config.yaml
num_key_value_heads: 1
vocab_size: 4551
norm: "rmsnorm"
rope_fraction: 0.5
attn_scale: 0.23
tie_word_embeddings: "early"
extras: ["local attention windows", "gated attention", "a norm on each head", "hashed n-gram embeddings", "a smear gate", "an embedding shortcut", "learned residual scales", "capped logits"]
init_std_qkv: 0.0594
init_std_up: 0.0594
init_std_down: 0.0
weight_decay: 0.044
max_grad_norm: 0.5
decay_shape: "linear"
Each number is 128 + 24 x the weight over its row's rms, rounded and kept within 0 to 255. Layers, rows and columns count from 0. The size above them is the row's rms in percent of the matrix's.

# layer 3 attention key, 32x64, rms 0.0827, rows 0-31, columns 0-63
size [ 93 117  63 239  52  47  60  68 236 199 199  92  64  50  56  87  71  76  43  46  56  68  74  65  61  71  71  71  48  53  63  53]
[[126 177 124 124  87 141 102 129 163 134 155 173  91 142 125 113 103 119 138 110  85 145 169 111  73 113 122 133 137 158 106 147 117 139 144 117 101 151 129 137 133 151 127 120 156 140 141 150 174  84 108 129 140 107 108 102 149 143 160 170 130 145 155 159]
 [131 142  58 122  76 158 142 141 150 153 152 156 166 142 111  95 115 149 128 124 102 168 166  92  72 144 132 134 129  93 122 141 115 139 134 110  99 128 123 139 160 168 127 127 149 124 141 139 149 108  92 128  98  96 123  93 118 128 141 139 126 136 150 150]
 [130 137 180 144 170  95  96 104 105 103  93  96  51 114 141 137 143 118 112 124 131  95 103 158 169 105 118 128 151 178 131 118 137 111 110 137 146 125 134 149  99  96 125 141 109 137 104 123 135 161 157 134 152 162 128 169 130 130 122 134 147 120 118 110]
 [116 134 184 132 173 105 107 116 119  98  94 109  74 105 144 178 129 110 125 141 146 100 108 134 167  75 119 123 120 194 114 100 142 115 122 134 150 129 144 123 127  89 125 133 106 122 129 121 125 148 179 119 148 129 135 159 138 120 117 132 157 100 114 124]
 [115 150 116 109 132  97 110 125 178 156 119  74 145 148 130 160  94 151 122 157 145 108 119 154 143 133 123 151 108 113 136 117 143 161 116  87 167 100  93 144 114  87 132 123 124 124 107 108  75 148 159 105 132 163 152 116 127  92 153 106 163 105 125 142]
 [154 176 118 143 111 122 131 100 112 127 132 160 115 141  98 149 125 113 131 141 132 155 129 134 148 146 131 166 134  94 134  96 104 104 108 127 154 106 103 113  94 112  96 139  88 138 136  94 104 134  92 115 112 120 139 103  52 125  96 171 160 107 119 165]
 [116 139  67 111 136 154 134 140 120 141 146 140 139 132 136 150 112 127 130 125 125 172 149 106  97  99 136 130 111 118  83  99  81 128  79  86 109 131 155 143 158 102 110 175 108 122  90 113 122 123 117 135 107  75 111 132 110 110  80 150 133 132 137 153]
 [107 100  79 100 139 106 142 146 120 155  94  92 135 127 106 171 141 124 127 146 105 143  99 173 143 129 142 142  94  94 156 155 103 163 109 120 114  97 142 130 122 113 139 147 155 113  98 102 101 132 161  89 141 153 163 185 112 105 109 137 144 134 136 126]
 [122 120 175 142 159 122 113 111 110 107 106 118  80 142 151 185 138 128 145 173 162  93 118 144 171  82 106 125  98 173 119 122 143 139 127 122 138 134 125 129 137  91 134 122 119 114 100 108 121 148 193 119 156 150 138 158 132 123 151 125 154 104 133 113]
 [119 144 188 130 169 102  94 110 128 102  96 119  64 112 142 182 125 114 123 134 145  95 113 135 157  77 115 125 119 199 121 111 136 133 119 125 146 129 137 128 129  88 122 133 118 129 127 112 128 140 174 127 154 137 135 154 140 127 128 140 169 110 122 116]
 [138 123  63 122  85 151 154 141 132 162 157 140 188 148 111  73 130 145 136 123 115 157 145 125  95 180 141 139 135  60 141 151 123 134 134 130 108 124 113 132 131 165 133 124 146 131 130 139 129 114  81 129 104 130 119  94 116 130 133 124  99 150 138 139]
 [142 156 106 140  89  92 117 123 120 140 146 129 100 143 113  59 140 125 103 117  86 139 121 119  97 194 103 145 152  99 171 137 111 121 102 102 135 129  96 163  86 161 116 135 114 148 118 136 129 136  89 129 122 132 127 115 136 120 114 152 119 167 156 107]
 [102  93  64 124 104 128 156 130 119 113 130 140 145 130 148 159 156 104 148 138 103 153 118 113  97 117 160  96 100 126 155 146 127 103  84 107  78 157 183 146 167 130 156 155 140 105 107 114 143 109 132 136 140 108 133 171 113 144 102 129 121 119 137 146]
 [113 126 113  70 155 136 158 114 118 127 118 104 113 128  89 140 139 127 117 134 170 144  98 149 104 160 133 150  89 123  95 137 109 169  96 139 122  70 135 123 112 125 130 166 140 122  76 126  85 163 156 125 150 132 145 142 136 121 107 158 155 131 154  96]
 [134 147 149 123 105 125 140 128 142 151  96  96 128 103 110 110 154 160  98 154 104 113 107 178 115 149 163 137 121 116 131 142 120 171 150  89 123 119  80 137 146 116 121 138 165  88  87 117 140 141 160 136 101 181 163 149 127 115 143 131 182 142 127 136]
 [133 166 159 129 141 126 130 117 104 167 112  95 118 122  96 107 122 144  77 130 147 125 122 166 117 151 130 173 154 110 119 123  90 146 143 112 169  80  83 112 114 107  72 131 120 120  96 119 140 153 141 120  89 109 137 131 114 114 111 146 173 147 150 116]
 [128  82 129 114 130 158 143 149 122  80 134 155  98  98 130 128 145 121 140 118 137 162 118 119 118 136 124 100 114 165 136 181 146 148 117 164 101 162 148 113 136 180 139 125 135 123 126 154 136 135 128 155 211 134 113 118 143 149 123 123  79 133 138  97]
 [110 120 140 154 133  92 141  95  92 151 126 120 146 153 132 145 158 100 100 145 153  70  93 111 124 154 103 155 119 110 172 152 177 117  88 125 163 123 107 125 120 130 119 104 113  89  96 110 120 148 158 138 101 117 136 145 127 131 136  99 165 110 152  93]
 [118 132  99 160 133 149 129 120 105 151 150 130 128  90 108 133 190 104 104 122 153 106 105  95 127 114 130 115 153 134 128 209 108 117  75 176 113 132 126 121 153 150 132 138 142 102  98 127 141 140 136 181 135 119  94 142 123 166 119 116 120 138 131 126]
 [159 103 101 116 121 159 129 166 121 131 143 126 133 121 150 124 118 126 160 110 150 177 179  74  85  94 153 101 115 151  93 100 117 109 123 135 128 128 170 115 162 150 150 127 125 151 164 132 127 110 102 118 163  80 112 126 151 147  97 139 106 113 138 135]
 [133 125  81 119 139 130 134 127 109 136  89 130 122 128  95 154 150 116 137 109  81 181 119 155 138 104 139 165 139 111 152 153  66 115 118 141 105  95 125 121 135 128 130 167 149 143 140 105 123 108  90  85 125 122 158 155  79 131 106 174 136 135 142 148]
 [127 130 130 128 128 129 167 141  80 177 157 163 152 127 122 103 201  97 129 120 155 107 116 110  96 149 147 179 131 117 125 122 134 108 127 112 143 141 150 117 135 125 115 120 127  90 121 113 126 127 168 144  72 105 119 148 152 163 105 133 175 132 128 130]
 [142 145 122 151  94 124 119 106 155 128 130 130 127 158 130 109  94 147 145 117  77 132 178 125 140 104 109 149 158 123 119  91 116  92 162  91 145 138  96 139 125 115 111 145 122 144 166 140 154 123 104  98  90 110 134 110  75  92 159 157 155 116 141 170]
 [140 117 150 125 133 117 158 128  88 146  94 117 103 105  76 116 172 121 114 142 101 137  91 190 146 155 132 154 116  90 170 155 103 169 160 137 120 108 110 111 119 126  97 141 158 111 117 122 144 123 159 110 117 133 139 152 101 128 118 168 148 158 128 110]
 [139 135  94 119 108 155 138 137 121 144 133 150 137 121 145 127 110 128 151 116 116 171 178 105  93 104 154  93 119 127  88  80  78 107 109 101 106 128 157 121 162 108 128 147 138 157 155 126 147  86 100 131 122  83 128 128 126 125  91 165 107 129 118 171]
 [107  76 101 104 104 122 177 112 106 124 149 173 142 131 147 130 165 105 156 122 109 123 138  93  92 120 117 126  95 148 107 125 154  82 130 114 106 160 182 134 131 125 137 151 140 115 157 137 129 103 147 110 100 101 142 186 144 145 140 142 152 124 148 127]
 [159 115  99 163 142 133 116 141 115 145 121 121 115 138 110 101 118 144 142 114  90 161 119 150 144  87  92 188 138 104 191 136 103 139 148 126 141 148 102 128 149 128  91 139 115 138 136 112 147 116 112  84 123  78 112 107  72 106 141 147 132 129 158 123]
 [136 118 123 105 149 136 122 163 109 160  88 101 143 106  91 121 155 140  94 108 117 159  97 174 117 115 147 180 148 107 184 149  89 160 160 137 152 101 114  95 140 128 102 103 146 112 137  87 118 112 154 107 114 103 151 142 147 131 114 134 143 146 132 114]
 [152 163 148 117  90 114 158 116 142 139 112 125 118 127  96 115 130 143 140 124  94 128 150 174 134 130 153 149 126 128 135 108 103 116 170 106 144 114 112 118 104 117  96 138 143 135 190 144 133 117 134  90 120 151 173 129  87 110 155 184 183 122 124 163]
 [125 154 109 143 111 163 147 103 101 109 127 183 117 100 114 119 139 119 125 102 110 141 155 101  99 104 161 132 134 146  84 126  87 108 102 124  85 140 155 131 155 132 117 183 138 127 102 146 165  99 108 156  96  99 110 127 116 139 101 170 131 150 127 158]
 [112 120 118  98 167 139 128 153 100 173 105 108 156 115 100 101 158 134  98  93 133 117 106 151  94 107 138 184 139 116 156 151  93 157 132 130 141 110 124 118 163 123 116 117 157 102 106 111 127 112 183 127 102 100 127 132 184 131 135 130 146 155 144  99]
 [142 122 162 136 127 141 141 129 111 147 131  96 137 136 130  84 125 156 109 143 156 122 123 118  83 149 129 151 115 113 172 114 143 143 132  95 172 138  81 109 168 146  98 111 118  98  92 137 153 155 167 137 137  71 114  84 138 115 133 131 143 109 167  96]]